Weights of a small transformer language model.
Size: 13 layers, 4 heads of 32 (1 for keys and values), MLP 512 quick GELU, vocabulary 2048.
Architecture: RMSNorm before each block, rotary positions, biases on query, key and value, tied embeddings.
Each number is 128 + 32 x the weight over its row's rms, rounded and kept within 0 to 255. Layers, rows and columns count from 0. Numbers have three digits each. The size before them is the row's rms in percent of the matrix's.

# layer 2 attention output, 128x128, rms 0.234, rows 0-127, columns 0-31
101:084127135100117170090146049052172087111116135169128124149087137156124137169114154099147150137178
100:142137130123167127164153175092112131187143119094174106127145105197188095099113156188072092099141
087:153150082134162120156161090102074149195187143113095085160142153170132089180095108161120106184123
108:115146126098049122202169098186143102116129111117117132121097134112123161105122137106207170200168
086:143066153125140170122147141146147097091150181126165102159165119067139191151128129118149105122125
100:141126064184142086085084102074100169114127195150120155105153089105123108097151124129123174115164
101:115136108098132152127164131113117103096123106090091179141141106123070087097118198155106099142152
096:130106141093170100128096154041085094088140140117089107144160094146101148180175172126159119119133
099:110076108114123125131110120136126087160088144140179125126074147134085172075062099211134111128162
094:170209078144042133131103120136144119094095027125113065096061096124157105107123132152106153130082
105:159114113105125138150166169158177104133073189112136152110104108116114138134178121092140125114137
100:121146120149146116091049090063102144149169124149157108112170193118119066120171160068103103155148
100:163105125161083142121091075131067135132134155139115128093198165136121108054133113123098161127074
091:136115125093158195148169120166146166145152153135145104140140127177177182117122167158138103090076
112:120151150133160112116144137144132094081146100079111129094056065110133129137177116171115159179150
093:170132147195143137125135099115158119128084136199153132077104149119104082115145182122146181149162
093:125112088063122165099103144080147134129187132136192140109091148090158131167145083086219101193162
095:128110147168064170089098137134106191154105143077107110106179142115113125145096105078131097085171
104:166070158096156099138120147120130174118133208122132129144078110140139123115152123067104105113157
104:181119134168111110133086106115127129110070128126073159107153107134117146122116147096119119144031
095:173131114151123163167148087140113135106123103094061171102120101100154095106126153091089144080063
099:146125130127137158155149144165094164072138085104101123108147131134073162147168065136108191110159
098:115128196098173095144129148139131126118169103177197069128096156105143117154142131115089120148098
094:166182095083103098112158086087070041132103111079100120124124165150164099168120125115149200160074
096:098118111114113139175121103077129074143123126166095129155101141134158128115134075160104082136150
095:179153182166119175087123140233098125151121118162151096120154123102176118170114150170110129133199
096:138131135197148102134108149114109143151106143130194135079067109149099168086098115122101167105120
112:095143125161146154140135140109164123187129163157114136145090104136185131129183101140108191187165
093:112107162155113099112109187125179088127180135156113104171192109124120098083167088112063099126170
095:143110080091154109097146096088160104129116096088094164108145064184135173137101149162146075099145
105:095173169139118152155075112154165112157160119138121097110143095105168125147131120101147075190153
087:137179102101147123103125133098093155191126087111105120146154165126148145155165095176087127165108
099:141092090128168110060109168101129116135163168165151119085142077100124165161123084103108061131108
099:161071098140118114138116160160188164147182127147130209106166129126153172169194150098107073120128
095:114124064110146093164106173126133133192081162078167158181156158103171124094093110119161202146102
094:172067172112146133120093165121193125070154087145135136135170146112133103105117151117115060121150
102:106159063134130080141135154179113137072134098117140134129163142144123175107143128137141159109111
093:117186175126111144082110160140173160165142138101165139139197147117198160115144149094124117115101
094:167077117139156136106132125148127124081105091110160112091147087156157059075087115138111134116159
102:119147117162117130111151101113120065133131160143108125161137098131129151134123132098211106135128
099:082125098118166094111099141132112168149132154161107070087124163104118158114148126105075085166165
110:119113108117111152184106119125121164087134111091153099098049158106108114103132181132109103134178
124:071155156130073155091161178076132125103142141128142146127173166136147086121117119146120094086155
105:142110141140085148090122120104054137157186127144132117138126144136093196102149083140152123107110
098:075149140119089140068124129143129117121142102111069207129167155132102156109086135114204146123085
101:106116156058131133142138116153134122138140123187091106116114110111129163111115121139118151218099
103:158100115176126174095152117094141150132079153091068123096151144169142188118163115079146114141130
112:139084084158120139051155173141097151129111109126132099182094073169103110142124137147136121143123
085:148073145145108122119080097150126187120149085134158133121134135140159126045159116084079145085110
099:168109104176123162154108150134145132157139150110170098104087100138118174107117167107146107107182
103:093156187138071148122121154126124156142130160086148099101126146147139106070129138113106128123114
096:102111085086093129090117140079095095105157090174064155169150083093098144179063105127120119103168
096:125105069149114172117107131137106145110139070129127079103077121106163177097139137162170105153192
087:087145161139132150154070126130131130177146082135125099126143085134134112165160141141107118121132
096:124116084120126103124125204069133148102100164140214115105148141112143182117093153126152091131177
096:111206160125076101133172146063141104143114121096228164144101095115150126102096162128112105149156
092:113084106062108132104171146159125055135094098165180162113111102149143095116196115126186118125113
115:159167092187120166121137155175110159112178097162106088076123095140051135167152123090187141085123
104:077138118135133113102145100131076186093111118121109202122148112099093133138077136103114090122166
103:166159106155141151137114197131148194140119118137113155161127112075114120096139087175137122087119
088:106119119126107144122085152155110069131132168127131081110098126181164111196156100150154125156152
097:095103179181126105128136096114124129129125112175162130159056107144123102063171127155104058130197
088:160150083130096143148173129135135088088115102111126151191108124095081127128119107138126113093102
098:124109059074074123102145154124090097115154092095105134113116127083107124120144120106159127096107
093:185102092066082108129102075134129089087164096148130099130189137168105146124135088146133142159165
112:099124110116133096097096130126103189091096097125126155109128152142155133133189063130121048069110
104:105130138164125131061113142153134047126109183139117115040116090079137135130132144150113162132118
095:055102115114186146120160171110128091180148129177106144138128085189152151136171134126124138119121
101:105161145139207167126143119166108130129132099159101172140156184133169104080152164147111126110160
093:213143107139106134103161174176095094142160159081117148140108049184147142177139113126164144103114
111:071130151085135087175137151129156175155146147108119167099122119147079121168146133063154199157183
097:127150126159172135108124140123160141133139134071210142126175078167125122141122165088119097069175
100:106093098098127073113110139168049110147124135092203169139100144128179091143125166114174110124143
109:103064136120145125110099087165115127150149078134155098125052118124190162109109175118123065190110
105:137122141147086173159114102185141122111146106127167156131106130133157128158119169097158121134152
103:135112193123150053118113126113141137109168169114103144115053124103159094163131164137111125154209
100:103147140076134119125146094158118160119108123140175084116160170119211112144099147168072062129114
102:132150127150113155180130080117064138089148183083114158140087162118082134164139109208128160142166
102:162112173075121083121133090110138113119165071137121109117166093104135078134144112089159090173144
085:122115103123102117121109096182084176142106095113144173127177111153108175167138134106092140134118
107:141141141102131092142072124158134096167099173105109117150159082183148134154182105121158148100105
098:121170163129146085109150132159132162080075154106145149166157195150138139124123102177171073123118
101:126138130118141156105135124090163198112137120164107115142129162180147073155074093114108137105136
102:124097124135095123091151129176138144099140136120152180147102087114106094108088103128059131141183
112:188130157147174167130168130080163126169124140134120176209087175169131110159128141142144121134089
089:190121115168119136107154113122192106130139087106089104134092127174172147119149133143096144172132
089:119136079104142112162158052121103116073184156059119125089098106136149116102141138131109125177107
107:109120133079099151124062117091130123138180142147118148119162171165170106169157184179198098117161
090:130156157128101102161178075092144110073141119158091183082163176131149111135095140152137167144102
107:123149136176170163067123141075155105131089099123130108118166139133135133130103160161159070082179
099:067087145149112113093072104087124178125122189092144127139111142130088116080165071178151066120138
120:116131110069042138107144147210121117112146094092102154116135028072142149140110123092147121128036
105:084148134113054105121152117141106093151128107189145139195104137162145188087131128161125125151171
098:081164118182136157151136114086174167140085078141072157150124167168122152115128193086083120147121
098:129149049152132091122143107135118042175122140157150112130110133140163142091111118185123085125139
106:163117077107133139151047093166146094151118135100140102130119138164113143178138143164145153109118
102:133164196131163072120205162107092143135064124159126128094131129120173138202114089095125132062113
099:109146150074110088100152143207147126128082104115161144110184163118127131180092138088175141166170
096:092201149163129117115073112090120171122112158100116135167139109110144099130131144140112162125073
118:127078104103131155171124108110124132176111160127120147158090121174139103147147094122180110196169
102:122104101128177164141124172167123131162112065063172126163135150166148137174123080096139149159131
100:126103121091064130090117156176133183130144131137099178123108134156086102115072114178157140133160
105:139175134046093156211087103086163096090169144135099102138113136104126108130173065171134160120114
101:123110100128182125140135129176154061059113169157153160079103157127115149156100139108058118170088
100:147174035098114126127106055119132152151086149132130132114174129134155161132098144137098133111099
111:151171118175125112124088127117112149171112105151108138100166161116128102117122126127058135136151
106:169157062155125123179174088170070147160145088160134139096159088150113152125149135172125164069127
101:062196148171125120080131128136133165097128120151156089103169177104096076087053112086047078107177
095:081155126068116171068139186176105167154142212123171147153094131107116115141132128138071065114087
102:143167089155142076140135152068102120113095105158102159121114111069070117089099146151107132069169
088:078211121147117123101142133109138108097097172094127162109151134161149045120064135104110151083171
103:116129098171089107172115118158169120165070105096115119199107114110093150122224109157211111132116
096:131156143197095121141084112155121119125104152166102131094129130151135133129184149113061123162132
105:100098157149163138142072099131128136159191142140096137107146157140137192121127122108122094137164
103:147068137117150154117132157103115121093135135093209142146122156138136131083133129127124092159138
103:111175111155121119108125107156153126129078103128117159067170134148065176070103038102162139111152
093:205150110095063077121156122130143094119068170134174142128123091141165206123113129138103109102150
091:174101083138078143138170092089138110164179110206147079211134113110125104115123104228112088139147
104:107122089091137114108088134195113116089098101175196133158138146090133145077193097128102152173145
111:183189127232175123132136142177155119101127072144135111092121121144139067124110183157146177112099
100:113107114117219118147128156112109185096158127189154147154114153080167171157141168124157160104163
107:127132132177128094083073140115150167101143134141121107149155139092117156133148156122097144179148
099:152107068134119129116142144117117110125139136132122108109152175061134056111084168133108134029148
098:110073255087143175091117177079158125073114115079140145137134127135160046172101111094142140143098
102:105124158110131137111094130100164080161073113113137132120128120092134102140152153090188152078138
088:182133151142149117138176094156061124107080157149144117109120109149063151163169079143138169186117
101:147095069148154119116131113154193082129133122148116116095185083198137124113118135132176137066119
091:123150079150130108101112106130073122097155171050153120106150158136083070146123170145090135098097